Weights of a small transformer language model.
Size: 24 layers, width 128, 4 heads of 32 (1 for keys and values), MLP 384 PolyReLU, vocabulary 8108, 5.46M parameters.
Architecture: LayerNorm before each block, rotary positions, biases, normalized queries and keys, gated attention, a smear gate, capped logits.
Training: 133M tokens, 9182 steps.
Each number is 128 + 32 x the weight over the matrix's rms, rounded and kept within 0 to 255. Layers, rows and columns count from 0. Numbers have three digits each.

# layer 11 MLP down (transposed), 384x128, rms 0.0718, rows 167-221, columns 0-127
116148127151125117124104103134118115142131130018105107147055115093098124136148081142155117116103186128124091114135112134132157177116123119114136124154112139140186189118121120112131099158156137095140100136114104194127097094088143127105143111172131123100117113079143119139063127161193123140126160133156151112156116116136147123125107110118136152161043130186128200155124050136072131121132
129104087137128118091139156098165113132109131159170139086100098128136126109049120123138081129079136090162096113135144177107178122094123139117090184122114113191201130146140182089115110161085176112175113151116137129081147110141124128171131106104139152163144142110177097156097127129095124109122164105130086103218191145137107163123103047108163121175135032168134143171118130155140107152120
109143080138123112103123126089167161086120115139114096113084166132085163147122167066169189102149129126156123146146097149068138171202125100052116152151138159164116162112145168113147095175136083152158143127127154177162127116149144157178105099172172121156089086122112128132156166114127108169160147156146088122095131151138082133100133123100141082110113178113142131150132129090126099126124
130133150080127147156132152167082119078127113134189144133174125113124149120114123136106143061121080100118157176108152111162113118090089142131115188160182097121173145150164107097095100099087128103163155118141116176170130132135118176100164048219141079142093103102089192139145147122111134165123164151158123134204122087181139112153023146134129050148195170124113165134091138162126148190139
129100136118133156134161187132157098159147098128135134093156128074129114064124107121159093133153132078168168174189143132095116129134142117129082125089045104136081136096112122098146130094101109166113101105169165126139133171108218130108149189152133130175163146165187081156073174101122184075126115101098118138158111102099100103097146086182153192090130047137129106104097125114164120155078
111120125148071069103120201060187163154159126136207158115096116148180118111128095124149169106056197190176189111157159068169128093193147083181061163106078107094150070156000110194163104105123105114202118137173222142178115075095207105138075098149126153177151093150114075184147100103240120134027141075123091146136151157167102092134103125136126128071164079067171102132093164124123155086104
115129087108164114106158160113104156141115124124136101068146139115050138133150143126109102113171162124132132125111113137115180127133144185165156120114118114129170098141173120132094115142132139098192119131129142127110157136172196135130148172147132155116144132147150158105075150197147179138099138127117137090059164138156134129141113124055078094118101150108101107114092129102080124147124
150132137159140147110101140095128122115166126120124106148140079088067116154100117046116057094140186112163132104173174177188104086129157129123112144138132130144141156126166153100108090126116096109100140155180114183124119119153161111156144077110131177095193148116151123105141142137150145137124133142129122114143077115145153116091138122130105171087095129108142135123113059113194118088152
125157175162104138165040064126143135157087201133131115098150185140102203105097103075144156145078169161130132146073116135118171136118134122080197161130138075084097131174138103105115085155135179105140156094149174163157107065193068161181189154115152101144115119128149090105075100155106140112134112180087113089097062123151129163127118144138144049078148141097145097139134132132156111097123
126132160113125111123096159133114093183126094171119124170116005157135144100083149159149127159073089104078133203147141080151095126106085110134146211060172141114188141152071137122158123125087161098168161105127135115123119121167112149190115141196065090182076105151121192193100052108113100169074231086088136055133227179115147184066167146128136143122117071138064153131147106113070145132126
142151088128141146141117101206114081089100154089120158147095096115133127087055141129089126107168134121095123195153147141093126137149108128133112126086120099178158144127105116134146070189182146125120108120125114047108126120148179149093093086110171150087082190118111135115158113118120113188123150120139180144147120096136132149138113154131076120137181175186124093134129085143122118120136
172090114098114144121061140125115105099137116116172135109123144107176153125106112135141143114119141114096159184115107101128160113159070116145100117115111127107081145075102118082113132084082058112122089165107147110160135180113091073139137164151118105123186140119162130106121145112165167123093160159108081112110127140063134114146180145110151102146144159093143082176125128068223171082065
074108123103071093033204121153158101153135139145163140116166143131145109170119082141080101096136126152125133130073134131105073098113081089162135137120227153133144151168088192125135119099078121118077138122185173121116094146124133165176143163145138161104112180105100120123073094140164149086147135193168124104090083138139122157215114106118124127186203102181122115120135167164127154085138
110102133098147203122158115066164108113098161103155066166108146122136170161086122124163192169102099118177135094119150085113150150119122094145167212075140076122044133158131166145139122100139103149146137065149174123174086094138100121088166061084123065115162107142127106159125196106168114151116150156126182165133132118122089118120183120128142082070205133122133164117087180079093103126091
125150171151134085123173150173111217136093105112148097097176111131061189076093114083143142168165132163194196174080144147127147086101113153096137105114082113105138146199183125136079075139159050164123133152119126070131139108123135112060112126072104154122119136127191156130148112127132102180141131138111126126148168096143090143065145134036142099112206108157095135076089102133093137088161
072115105226043149122143095113201156139143095084149192131143140126157146104150127152102154138095147124143138128070169105151179099168105189169141112123094124068092099116093168077112093100103094138135104081106139092105127190128151170148154185137116135080124117073136143141112167192083124075126179177126124104114170149153149071107149130194060136116129070140151124168090113115151211156083
113138186126096129079174131090186122137138147148209119083131073117097196195121120184135077118125121090097154130072085150129156109148112142095096111127144119111090130121116148151122139158114108124085159161070089133149119146180122139184148151141119140151131124193094146111185060144135148089153151173139179125179105143127146063117055114140110141159112083141082107107109130131026109065163
173101138109133161138115147126104124129101214077122088057135128074145109149111084138153117140115137094086060065119141118107078146173118132138139156119116129163054191170093144136137136184108138137087086115092139136029119144156135123126110116151163127096142165161162141123169160151110126113133060167100127160099139192168093096166089157090131120098147101093157127152120104164137133112143
143145090149172137113113119117111092170134087140080091119103173140178148102167116102104133099169128130120110165088148108108149115102147171194144123125153168080099135142108103114117097178107149146150099109119124179117139095081114176144120089127097134106090123106089131122108095101087161174156132134133105053137148136129170132122133126092065084076135145099205191164183125149103081196139
162151146126149146080167101144137141122097185101121119076132106083197154139129147125050078065196175140139176122150080183114135086136169156120120113121085179105184112124085163089172109094138176145086091113129177164158149139102124154139125133062171147113128124121168141082141142110171065081074104108143147108121106120139057129088090151167164156085163131128158091106152134164148162104098
131124136120055099103153136129162144130105170120108111146094108153120182090161083107098128152101127152113148080094070156175103153173150110137108099154167108113129105135068132133137144096145127116165150072159081129085122100118133138123127153152113131129126180132119137160056058148146094090090231136098188167082124166099111079156200126109206169164133145158073068164127151140079191139085
114076189119122135101132088124080179119092106160187134144084105152145103190050098128125127129114172149124111170155071148161085119132057203148132171144106037175080127102122166103198115153071171124135139134195140039128099189072155172128147148109189192195151141098104112174111134092142142123178170143134139141167111071120109069062046118159125045125131117124135146144114058102067080115211
162132120208128132107091104118100123110127109155088075103180165102112187154134094083196064145182159178130138136165122108132096127132103103182079094079146137162127086148120054142111133116072158114106102138107181140118074157106106139125121105134121165145120093130158119090138105113201154119183123117090155137142125139123138150143233117109153084120116157097104084191123157155127209135073
110124144131123131087153098127067129134136095078106150140171106086132094170113205135208078139149107128173123109112093063142133157109137145174161138109080125151114126146140161120131082131157110198109123071117122130145132135111178104123171121093145163087091094177150155085158106107136143072142108137159109110099136126133167125079170118122094132117175112165094127124113119131145093109194
130113083130117166089123126149171169096135129126180129107147132127128106129127091101074096135108143112083112118129133184101144063127135149108150114126122064108097153146105186092106171175178139136156116184176127110131116141136142137104108098131121120176144177177114125144054134176046111120155097162143176123104145076110175126050107132137135127215124100151131193117086106120099214067157
099151118133116130099160103171157109163077167152119123108161107091095165130136103120174145165122091162087126125132137100144122145107112118171105153114136167150153129107113141113187160130079064106101154093101145156079193144104146101152066119115142103133142107171129132155142097104122120134135144142101127150127126187086131137124118108113147185178101144128149129129156119136172080145128
103190072119082079134179126060194153097131134131142119113155115089101132124142073103164115135113133152153130133121121179160146142166128088151120150153126106143041123179138157117139114121125124146144169117127096110124175141112177115121109157165081129094114175090162124154141071139115147127131211157103137128120128137108081131136122105144163177142131090118125108114132114151108126089133
147132162113189112126137093078139110159142176118133133167132095145086087093186094083186119149149143139147152134111171118129175117106139115145047097164069163146198143121101141073140106144147164140091130153140161070132161090161186145153164062138149180159098144139094126084122147143122112150121123126130144112141164118170138098159144182100090093091100137122134118139085150119114173163181
147158106140113136090140099112153083138139130137134075170138147173122149164135159094163158157158127086143151083065134074150161185077133122137156127144152140089103143123122085089115135187115122098211135127149167134075128103129124122157166117151147125135161128041097177127131092150141106126134141154059195167154130104107126124138149139132091128169101148125166121165159089144154132146084
140132126094126158149085148179122092113116166142132118084069107139156109185165161096167104094109089127123149084110171104074138137082173135152113165077116128142139131128152101196166180126120079110160083103107079165095153196115061149096112076181132114142138190156158074078142146095155156176117167117094135138101122125163105099175150129131152123121127143135063144160145150170140155104136
124171147083153096118075154053174153116217212166118165103182137107127158126113188145088145098141134121095128192120136130123115090126130096110041121112132116205117140183112089116142160119130140147115172143122117100142135140131126067134152090122158128174140161111064065104131123133172129136162113136156110076131144136154132164126087115135159125150069080134147120094081096126130145130120
096100124127136096136110138118160144128144070149150180115114118127160119123057107180099090162113114114091148162141086136126245145158111173117139153194167160119154069184052195143141137126154139134107099147105102155158134102143085111165101069145116152083127162182084123167140083131083120100076138172077152032133141175160118182145179138141073092092197128131139181079152117140136185031122
131094122124079042101175181109164117158171166083127147148111138117097142117177106118112149188163122097202142117070038097137153171128126112115102101096101163165159049136145107123119129177128086219090136129110152149121128123144151170150176088086122156154123138150147157153162107125159147126122157098093144093116124164153125091170135130150100101121101124126099066165126109126093144140128
125130124124110115088199206104186104220145146175150151142146135082129104109159103199093164115170117133118139178045112097144183105105135177118096166107154144092125150086141049148180118147128083122186185114119124081172055105201158110104147129128160105161058121070208173106127125143084139160096144134099157149076059165117170211073106135116100113093128178160138134116124136078096103082145
153147178097191092188037141108116027135131130146146159161059116097126124156100132159138126142081147097135145171105136069171119064114080201112083103153144123126144127128158109106120090167090071087184111170129144123194172093121180161119194137118117156164179120135203101101124177100088128187114106080144093134169123153105185125088040137138142094165100105075119070131108140143130120070117
172085183159101134117088100131141122155095139110151114157093128116144172160101095121167087197115121148187123076106144097073120106144150096166108102167159117108155148145150135159170136163153150060123053114113120154129092125097095135118188120120125103135095123166162138131110112077129130180073095121110103169057142135145092150152116102130086126122119232142125119145135142126131158090121
134137143142068139143126146090136096174130047097168116178115123123090086110174086132073116196107196121094099074096151179176102139110080122175133177174057131069108137166134138124199072148081103159130161149097137096087129134115159093117095100102176147219138113130070094121113173085106232185124094088162146167140124121099103113100113151158133174146174163112098053141157062115114074107169
119092096096075093123112154146192138084114093105129115146058101138098154167091114122151109135125100209134136093219127138091158069145119186165187084139124142120136146153144180138145098089096140111075115066065090133062107092152089146127103060106156168127142133112190158127118101108131136145141099155131141096163113167169116147100167139140148175195102121117134144111179134187176128134132
138109128106119149138123115097093117132153142167099146113094125154117101117074176110123088138159124124138086145131144124133145158103140107171131146160121130126120111159152107073134140112170163099106168089145122177137151173111100184147159162127148150106139153157195155125073139131124159121146105091150094145121122134062125116142134145142097158107086115173155173093101141107093137124096
120143060143162124148144131056130141146141126136180152104105111078148106142133106096140126154102177200180129130139072123117109085171098054223120148136136159109099143140169118142106148040116062140097128119100148124084130186117160080181026116171131149097098206112208079136164107077100100041055170034123114135029103156160076158104168158153108197169131140134113152140113124147121142107135
127102140129123118164120103088108136081154143137111174110166148163128133073114162145107138125107194115152184135176097147082169106130103144088154101165210109127158100077097107080129164139147136139066126155123063128131106129103090133121113147098102150124121133153088126141120144145120141119119089176146148116138153161142100155136146157109070108141103171124165119109149109090122166159133
122086081129115162133175087178126130167167120128149123112148175109179178106096041198154182166182119130129108214109145092093132118148131124100163086153064158078093110125110123138115183095097147117155140105122157191126040136139115110092098067134111100100174137119155145086113114157164104131147162111216179098142134150099126134089116155134122104147178121100101169080132053112129162131143
080090111145098180111154162105139177134128155153172128114120132202099110163168059184187130109134150178126162097127170163051138093121133117115070125136114092056067147185148188121115205159135122088119103115104140154135138119155135151205086125128087132120087139086034108111185132124096206107123177100165105111141130147053129172148118108162093127134139124156116134074175117167129127116144
150134136136157203134103104135119127116102101123139088145153117117102117095186113167130119136122081123062100116146108128118158125119195141130159170133115140080113130149090108151123124136143114082190152192179071138162145129123092129120112111194131102187158128152100138097076121148170098116138155113097128117126146086160112107104131120114155094153091167185158096132147129106133171099109
147167097089146123182127114197137117135153102146098175121144151141181147130137147117128143115156154104151154139084079113134133137149101075086137115135114152134120204070096120080076104170170170118162114151100055070151150079162141136074107115137081054155108124165035112153199130151172109160121111124093141072154150090081143118086119134156077115101118124115107125138104107108142181149152
110095152124084180116104084112165138131152171149137138117173171073158130142128153137133042144150141134161123168116181146141157134129123169133134162099114125145129153110119197120139134108119085131102129115195184096111116171170071154111146164134143175102145152140111175099073093098175126124102126110171108146179107075125110094082089103136116154131169096099092128093139161150102122128139
110101064119116142119104051107151172050155188116108179135189124088165148095129072188122136191098150132123212168093078101132184140096095145131069119105135145119119208116145134132113112157057114163031066117036164123105065121114156131142151130178150045200083069110212160132108139140173115159140147167105113168087206130141156131106123088122115174094178087114103148128063135125147157133186
124158149157079176113143089131098129077117098139151126085100082152144135149121115145126132072125129144201108181153117123158151131150080120148125142175142123182156115093145138146084116134132094088131147131136162090163156100121148162123133083157151142091094120136076209083098154109173153136183093115125162093223153059130161121147127158121085121066122138110082139123130161139189142178098
043103153142094167086079176123134131093119076160099159168090112134112139109150123197153153134131087135090093122112113112114157155194107083118100121112177085117114097195148142156124153130156172131117128094098159150155179145115057131111125153117119114156191125137122091111112107149137168108148136159186130163119100118089103179080091131152098139123137114116115232155155099125119133104177
155174132178109151099163145116099143100122075098142105109143119153113096151155158182124161090064194083108167124060103151154088141180177109164121126140110099136128087161125128127093159098144094125159149100160145114143083116156167077153125128083149121156107113177124098178094129182076067103110058106161115140109110179113146149111100141058122110112112130129104093171086074100103096109168
120107167098162166123127191114096124102110144183112160092118134170131106139130079208124124138136140128138208111106095148063138100132117163101142193137124147185085085118082144133189130119097116149101141161113155097149144127157095113092100137166139129131173090086098123154151131159138125115129170159118119047102077132112126097134132129100131072119142177167140125194130125082122095163114
152156156117137150221117138122088178111128079102149144091151088131136103100111072098118160106085191120139125170123126156173193091160116109165046129147129083082162182156119141145096104120163104164146123093130162108114099092076093171110122151106099118145140128130187178150115179163136066129150183090092113067124153140189125090150150086137148130091175140156118146087168092081120134102175
074118155187130118127166188117152177143132154081120112156130109107172025145096135075107115092103126146149114150104162064192157100212101100092069150152121130109155089153144076152149136125194084144108123054137153130168086184197120132123171128114120108100103136126101130123105123071104131083108155119084104083144171157130168150157218011105107108114167106150125088174123117116122155149060
133136138117095198140090103096141108080114106088103163161154111095138142119123142220139134189105162126148127231171123081098121146129162101179046148077085089103092085118118154153131096154164100132104104118142156146121070115164125108147145107136139063151183102125120156114133096094069111164155080182108186133163133133152187100183091088190155098140141164084129189166169112126145091075176
127153144155086107107141130128156200142097123110115149091122145092154132167114086086118137105081133127113115165110121158081128110134109131157136104104140118115105120125161178179079115135136127106128094147155121129102115122109155104201116144095135155152095114131103155161225094101104112120135131151141087104133183167220184123124119134145122111096117127126062142092118105136076132154129
# layer 11 MLP up, 384x128, rms 0.0722, rows 168-221, columns 0-127
083186120195121136041113123205125156124156136187137152106128106173163090133121167142139121037125194193153103081142157146085122158155122148160127078149142107184174089138127170087169124109128122121141157136185153109133123167155060088160145090162160112106161161134051085144158072099144129139132146164078129092162090148122144102136150074072089117113161138159093100194158098115117057102135
127133117142122090118155159161161109034114184126160069139105119160069139098120175103151115184165114140151126094193156144127122110129125107158136149137073087119151082118107107149114130061112134130106134106158109106159069121080123116133149097102157150159141149093086117202156148124151164111182115107173140146141080134136145075115086130200152148169131117126060179122102127207170111157126
137090144160106128121141146190130133126113128165218140159139102150116100150127147107113154051185138105101079158058133119102163149050158145040177120101181110098108081103124138133138151102157150109154180130108137246135093184116114139132107156082172057173112123170139103118099140142160139156115108107123138110130129160095075118185102130132177104172136134130181115089127146168183101133145
184121180123128160144082148120148096138161144077097081171189118111137105138102133119116124102118107129154136172098128186159156116107115181142139097136104069119138139134108129079178120089139094154117133112123142108126118166169184120145123200158119119148121121053182131157147154145102134089110142113103138127076133097152116138119139130168159164117142081087118099160097116157178099149068
152122125130175132124121147169119113126124141159093151150165089149091132097172169106130128142148095093131141116126109192131144164151146137090135123102118113144135145079120144135051192139171107095166098114143126076152066139136108153092175138106091111165104130072089126067180096146155178117187132110130192118128169163136156139113157137098185132112065115131128133129152109167143092122126
126113133222098146087092103141163120158082198151125113150129115167111118079159122093116115143124154131101099146154108119073106104113108134143093110176097080185170147151131129114201165142119121121109150174143167169122196126163159087170090132181135091163130128147120152080124065100132102104068128105102116129126141147141123119097117104126094098130168097194121135106143104134098144097127
136116130150075132123157126109107088082157195154119173137191124139107155137180113071128070130103128115133170118188059082125126124163062102069087164172113109088076183096103155068184152142193042104085153139151184218087132100139183121125156149139129162157163139086146148100160159138106140132099133124118161118105112128120081158161116041095148141136082074182173156138143149135120159144120
139114189149232076083170150134143071139179161132120146177132068105136126130109149165070143093086121125142086095168141086163094164148154124129170091124129120154108161119182162099179170143136111121162166134147101154069143126103142096163141191120146109078122144143135125167121143089097150128115106136136134168170138198079105118143142104132128207147051099135043159081127111075124099150191
156170105150095103066154108130120123152157155168100116157147108177114152119115185089173153126079129088164103128127156087172090176144131127172136117093169126158125116081179140081119175134215110115114125103109095151138044157171128192094123162078056111150091091121075093098183149178136193078076101136164099079120139124116168151054157137084109140094130078152154174156142105204140131141105
115142086183107100080111183136137154141154149097119087139127165179028157191131120088142145111103169099141094100121161142139148147159105044104173130129152152062096055160096165161152145111170110169150165113163077149122158158129168095170134114121119112149152118120108104098084121141150135127083135144139083126107127107076154122146141109086094150101132135154113123135115113094147199071123
138111106101143092106126175159095095184090121159207075093105150151075150148112124102121194100175091121115113098162147125073161081123128089108109145123168135115173165084145066099072189110130100095126106173097157141098171124165135094182105108122145101138200158134188078154120180089101112165148164094121130106130131139128135169105101152125164118123112171108149123129166091200112123127132
173121127118165158126107096158134087165136137160205152092157135117101138133126148148199141110119095122111127121142132174117199148081156134136194148103152123148149159158124161126184130116154097107150097131161098158126138086126071141166121097127106154108191107132131131135102122139075147132136067075109095080160165080118123076137095080131082052169148105147080124146162121118129119169137
140121116116132124152087124148134155134158140115166087166178095148088140081114143066171150147149202120122112108126140174139123154061120070119150100103136141112129116158165166141101114092140123133132158108119130154153149129086134113134138116087107085125070136147167095115099141156139120125171157096161157177175224092080138058070165106114117100074155138108083157128141135131130119101117
114112124113112136134093118107095164164206139105196093124173090134106124127073140066138145098102157091162063102156136101139200134122116140144097143141160111095112124192097131171093160168167130083115098139163159160101178100094121101125089182166062141110154097081164143112121125163058145132076107131084102110093160135130107127129180106217128121069095091206107083190122085143172199190136
171106065149156125131142072207087107092116132082104140091117088152076104168095101119177119114160125182137118159142150134182086148067098101130163138115134087109151175151126111164059158141126146145120159097136079109125175156124171118144144125123108143165103139074151106128151079168089160136171096139130113037124108163107120105139136122157154153086134143135137124112106098105182116125094
151119150138136079125080133127135134127115084135141142145131100150136036082084120148108149115165148148168102072137137126123169149090106079072105203079126163079136108133135130129080107144140137097164136145128129085127111099175138144097086140156152192150143127124179101099095110106103095121142188122112157106077083163162170121053192103130142112153146155155190118186158079155163099177094
110140132116124137157096148172124121113058106111159111109166116133198123095122117086152154133133152109147146137106098111109142171172128106130137112130106118099103067147177126116154098158142134208137174086099127098185123097151167143193150128127130149150130105108189150159159190102111086099207199059122116135079128126112135184067064106133060139148127069187070115073115096110114146176112
133128072119121137139118088149137168084159097111134138120176129104157159175144128130100100158100117182114165116119099180155122105149129083129200109129152118122131141127128093179141105162228116122158093066170114131198168110113091159170104133098123053163061197101125159151127114120107168122158131162066135126099149118206163114106098082167119177142081071098078143138061089149213104137131
089104168126103146175085127161109133166172087082168191126112130147186115165205076122106193087156158147135089083082117175144205164131125162160098174169146112118048098160108085097140154128133064059149104118101145129126150162128188153136114138137148099159166099179087117191128104111081104159131120152084101081126153135105061135160098070097125082158157150113087119080150146141113067153142
148116134142147124174149178133151103151138147093172179118109136171123064165115116128085181084204113155179067092114132074154168114129101107089112093105076115135102144138181131120095144110140145115146156154121165117124078142148166108097121081127144087112102126148171112124163141089083116135098125093177110105104073095151087177132203121084150156129114137104144176104128113144139117068108
146086112137091111157121091158093157136114139113132145150128146125113115128075138070147135133145100154161126093146080091101211129150094066119127128158158114081107127128109187089085134117136117132112138166147149139112161105099164158138141163133097151125061155089168096102121181126160174176135107114164159105139152082089112221133072120091111110124171092111146173064129113084175125116106
135136145172156108162128166120121103157155171070190149105142156115141180106092159120075099104115190159175089167138126097160154143166142133112142104128152207103108095125124072084118103104130144130118107104160120191115132098105144144129167137109117126103118158110155138078101145107133117109139170086101187085050175165103107175167155152122106118109057108068076118079160176094099107131121
101140157141174069119141097168035133149164073147068140210106121110096102169160129074093170158148151099144064120053190049123111118131098084153130091084173178098140089153146108166143155120143135103144117116146167131102164181167175180113142098080094135099148145104119122122140168096148155143099097141138105174108144158143111093133114124169126122115116152130122122121111096148106113165128
107200150143153085118120122127103114080107176116109146122156140089131092113147131156203131117131104085129085085122107154158095117112180124155101108115098176149126131120146102124136129122117093177095121136153050127083075142145091142138142177080163121109145135155118141116101202079145183132137106055163097134145113135136152149125132136181113145097134136110154159091105160142138092184128
111100126098168129098125080136135124110075111173085124081107129121104154093119156147178108135111108093126118164135088103151103061131166166129102112119107117156133171138133110143163134077104148159162134121128142098135193147129106099137153120112127088153142108145101088127128106137088171137134116086139097133151177139087150118091082182150120138130117173167083141075178128201151144120192
183117140119127123169088106068105094151108076205143091186102079137146164104143133125195141101119156121117152142117054123146102157141153176088133123102146153071138141105122134100112129118142100151164095146109097155127193123131159150092103121136135065143098135143173163118191156133133129163135135121140124132144165150135106179090143147134132104118120135134127088117138194083131155146147
105155174060094095097109115130149164134118107152106123106140157163107121090118088147208127089118078156171114127170150158175069133157130131127165168165107098208119146121180119119112122108148208082157108170148117076118228132113155146080103088165140063136094175048120115083153165079171121114101134099166143137107145126166109132052128124134148109175099126086159109198163120098137059118084
141104117073124074146163119129090132107132109113101087119141159125100118159177153153190135136171100099135127130115200139166060167165096118179191089136166094152125076143059141182112127149067121125065124159109081205148140171079160114131116150145181172189126113137133112197108137125126143111154135167114190119115102105132149158116129148113212123102124173173148119111102095157188127081120
069170105144171088122112184138131115191133158105094158139162106137176104111121171154097163106181132109086135150114137106179164103144134102134050138126123130188124110096186155151112129067154191094147188121167166120116159061109163103164135104155140083051173173167173101149094141101131154119161122126098071077131140107119070174084110124126099095085057164165171086116191177127175143119199
091098135102202060125118138130112079117134174139069088096145153144109111094135093095158125113091081136151176186142176130064093160148103138162117165152167151134063098182120094069120115145096126127093105149093130166111136107094160120158137117108197166084162156097152184150133109087133148117146126183101161139206101077131135104132145118195184158073146164189099094128149093160221090076164
139153098090119136111156052131066079074213127152096066125167140173122154130145217110110121177202144115134138160157081094184134120127063096074132102099172117108102184089146165191073110129105153128102137104175094137141172162165158132185152157120139077156081138120128094103133150132137169146200093160141122154128116110068152088042139121145109092103067118122107134157132136162122080128155
079158144152124141144156157128157086151139121125154121125102089118133142125133097102091103125137117169077121152140128140100110076117178161086108165094159153147068124126150172129121155129117177124167154139072106122081144108159111118138079127172132136158209147120133108167111135124157099137165120091100068117113135100114089108110104174099158137111106143091117115096175081142110120137209
113137219083091090098167136136133141173147154188118123147185155122051121135084162096154111130151138144151122152106110136129135107100144141105133148120159147085137130143175069123129154058115083138146164035195085063162111092120085129115132164097161127163103117078123139161118121111127201136076104108162129115138136102120175113113152102139139119120102118132156119124132168156121131112177
119125115136106124111160159125151175116169127149118117098124126108158118134122158167124156139166131131110075151164232104099135118144152064078149091175098165133104161109211133095098154141147148144132122086120106130152134144090171175073167158081101112142116124138117118129117092133156152106126135118108114124113114115094162139123163107178105130122081173125135090151128182118143120172130
130175084166159121150121148119128192049186106179093104180133068125111144110160105132192101141155168122165178169091136099115169201080190117090137105084102077156121131082064129100112138178110111139092118070126094121114125150079155149104110152113110118136161174128141193173187156137174147152072126115117136113171122168088108127147105107136126139146155165087178121094125123090196074134135
150102139142128109118197134150109158149127141170167065148094119179106083080153119093122097073158144143124114067121164114149193101160099135112168116171090167103132125138116113083158129107096098108092155135153152161123138140187141116156170153140116116142128151047166181136155102111148131105148180084130189117104186099092158113085149144143114123138071098076068172159159174122095089094117
144155130096168133152128110120063126159174147056104120121098109168150088145159165138145154158104164104188085158129150092156131090143165132106064080071085168127185107164061127164137133155187129171168118106082173125136095125095187193093151149132190153141172127163184124075166104095143104152124143109157197117111117111081128115096173122151068186139098126124036147150150096108123135146097
110186121130070156152130140060128155139090100073169155081114100103133071168149163177102139143083139153084109084122119073154106123103067092127094111155093117150138159130156129114101115184108129124175172093092107215091131128140145140126084139148111128103163136138102159124106138140140121121181192171132227102068120158108077122169135140129117170097095112133109095171154133098118135128114
169129191091166105112122141101108126136149091142158154171193195155091163118135150153179120160113082116116117132087148113149115097102118124092185108124124134139093133097146172039149123189115105137103089147126050123085108098152149152068130106059176171099131119131106145064113180144133149157175098110120129119140148112142117062113082117174106189101147149093129128055191085158124118153124
144118095171145157112132124119161094157159138063121139128145096129130123076146128122171076087123209157172117102144061137062135147172121156140129107086177116096123124108113049075118135182179134195122136154132068129201173109107117102122124064128147134154095135158112150102106124107108112146169152141093079090090162143183160124072143177065133157079201175102133119160132080125089145144077
092206137119152125101130081129136183135164159087175172126215163176107103093053096093112140173115085145100166105153114162115123126201054140069119140205143157135111155118094136153165122106085125143162117111125127165096115084159154093170087057126142089100133114054150131121175069108094245059082142155152117071119183088163188193144052049193140077142177121133121124140150081126096172184089
140098178136175121103123123202085165111137036108161097080133081121148101120103160155153093139087138168162057151190145114118116142122149113179122162137110153091097179179093187167090136102110066108134184136162135129105089139110149128118113163131168193086163085109142032144176195172184122128080074173119172088092149142130200123163081134093132168146117122133207133190149147158094087111065
188143113177172142150113152127163108190102111140143137074109186107155083155102105072169167075204081077152169121064173137092137077112094143162129141096096110071098148118154149171109131050109099075119134151136182083142114158212135107134130113110163149181148114138098116121129131099158140152166179100118137093119135085140137120147132148108151106108071118116149136123137073131148137057089
124128146169116130097123179121096119154122109199191198152137141144119170117054138136103087135135144174113105143141100108122086138051150148071141149097080055172135132083154068123113189183130161118091178068144140073029178134071083129163079175070209109088111198170159134112143121115113122062151130138167104103137097134119156124132162094182129175194145123132123139069096126183103134050129
104153137153171160151135145094129107130181085139080154119164078076153091085114087082137116131117182135203118176161047176157150110061163163097196091193151128126102160076144072114155130141154110157079115127089122127096101097125169108135125146134091158110114101091159141104165134090108071121127115142095126123097101111141129130091086063150160149159148149111106149150162130147127109167118
109135102140131092063122133135105130134090094138169171088166121160082129134079165101168095136172104112119101138108086206127072080118105117118173135172089115142113168110117084070114168124150124159136131117226058115102160150122128150121150120091110133089167162155140134153107131096159078141138080121148136117145175096163164148100143109165117117150129120092168117153154172190152086137111
128100167088120072146076160181082212129161088132133144088131169166127072159121152118131061154121082139160103112084146141151128146140146161138059101101139163117125120130130117131156155112169134149181108116159118142100141145175101166111173126129135092117118140129216092135141101094099089127126079101156079125097117166108100127099120164120121128153156089118129126114119101108108195175129
137087103144174069103124172112116102157155103101116084100128108154104141073133146079171147081091119136157165130141079088130129137110138128092137172086103091115144174154092119079142112134110124182164109142114105142095128149122152065159122084070127114137136152141148167168179158184139104085133136156089098110155131076106159099141161122137188126156108179101184110120109124160206087156106
124139160117134069104128147151138094144109198082119119144123177137059173149129098107144116151154117193102090121093120159116129175160165159132104127100135174122130091148127154128113183135099120058101075085167102088101107150133121117149153191059080179139175150103116119174156168100108134162160149163097092096091094164112084112114131126122104192069135078169173141140118126147199116104158
110111059160144114061110110093094134154109117141099154135106190170126117230129168118146194103195106090161145097125131169089133146137142129166099141076121098069094151112107107217048153083164105125218158115114176111114190132156177140111096098209109152151170149148083137098136112151114127113125112083147134114146152150106119134141146149116172113084108150174111130149102071124162096087082
115083150107140084126169119168067118164166140186121086121160123149072100115138131140142110147145166118091116114156151175068128083164132122117100110128151125161119112166100139125116128139099080135110108062152148118125075073139131121106108150057128105172163196135128205082136123161174097157145130154109093078163135168163139133157158093102169118106108079176156100155149077100120135107181
178087121064103143158118096151127119125131099136089092096162107148062156151154169098190102119096115054113130172101110151089111132104118169077173151107147095170168144096138129125100131144167171132123099117123120123088144188119105144128134163192116168114090154118147144151185118167136130095141120104104119113147124128111118085089176103176148102139116104088099115167150142111129136075159
178142150138114113156117114132137157117139118094125160118153144151163122152115111128188111124178093124121128091143081116157151140096056043141174152132145121090084136117156097136147152131152091095177150114145108144123133165101162103113140120115145070150111116157177159095113140109087111104154121084101125107132193069099102103121142092167118120174135122098152162109087171173131126117100
144127121108074138181097106105101154078164148123158122080162138138174120138180122157122090099100176122151144112074175102125078218145118137148143100163102111058099177133151087131125098150124141110058133166182123122168151068102188103117060178139115100174079194088107205089125085178126093165137164171124103166113166111116122124131132122111156079063082107136081178190150111149115100131088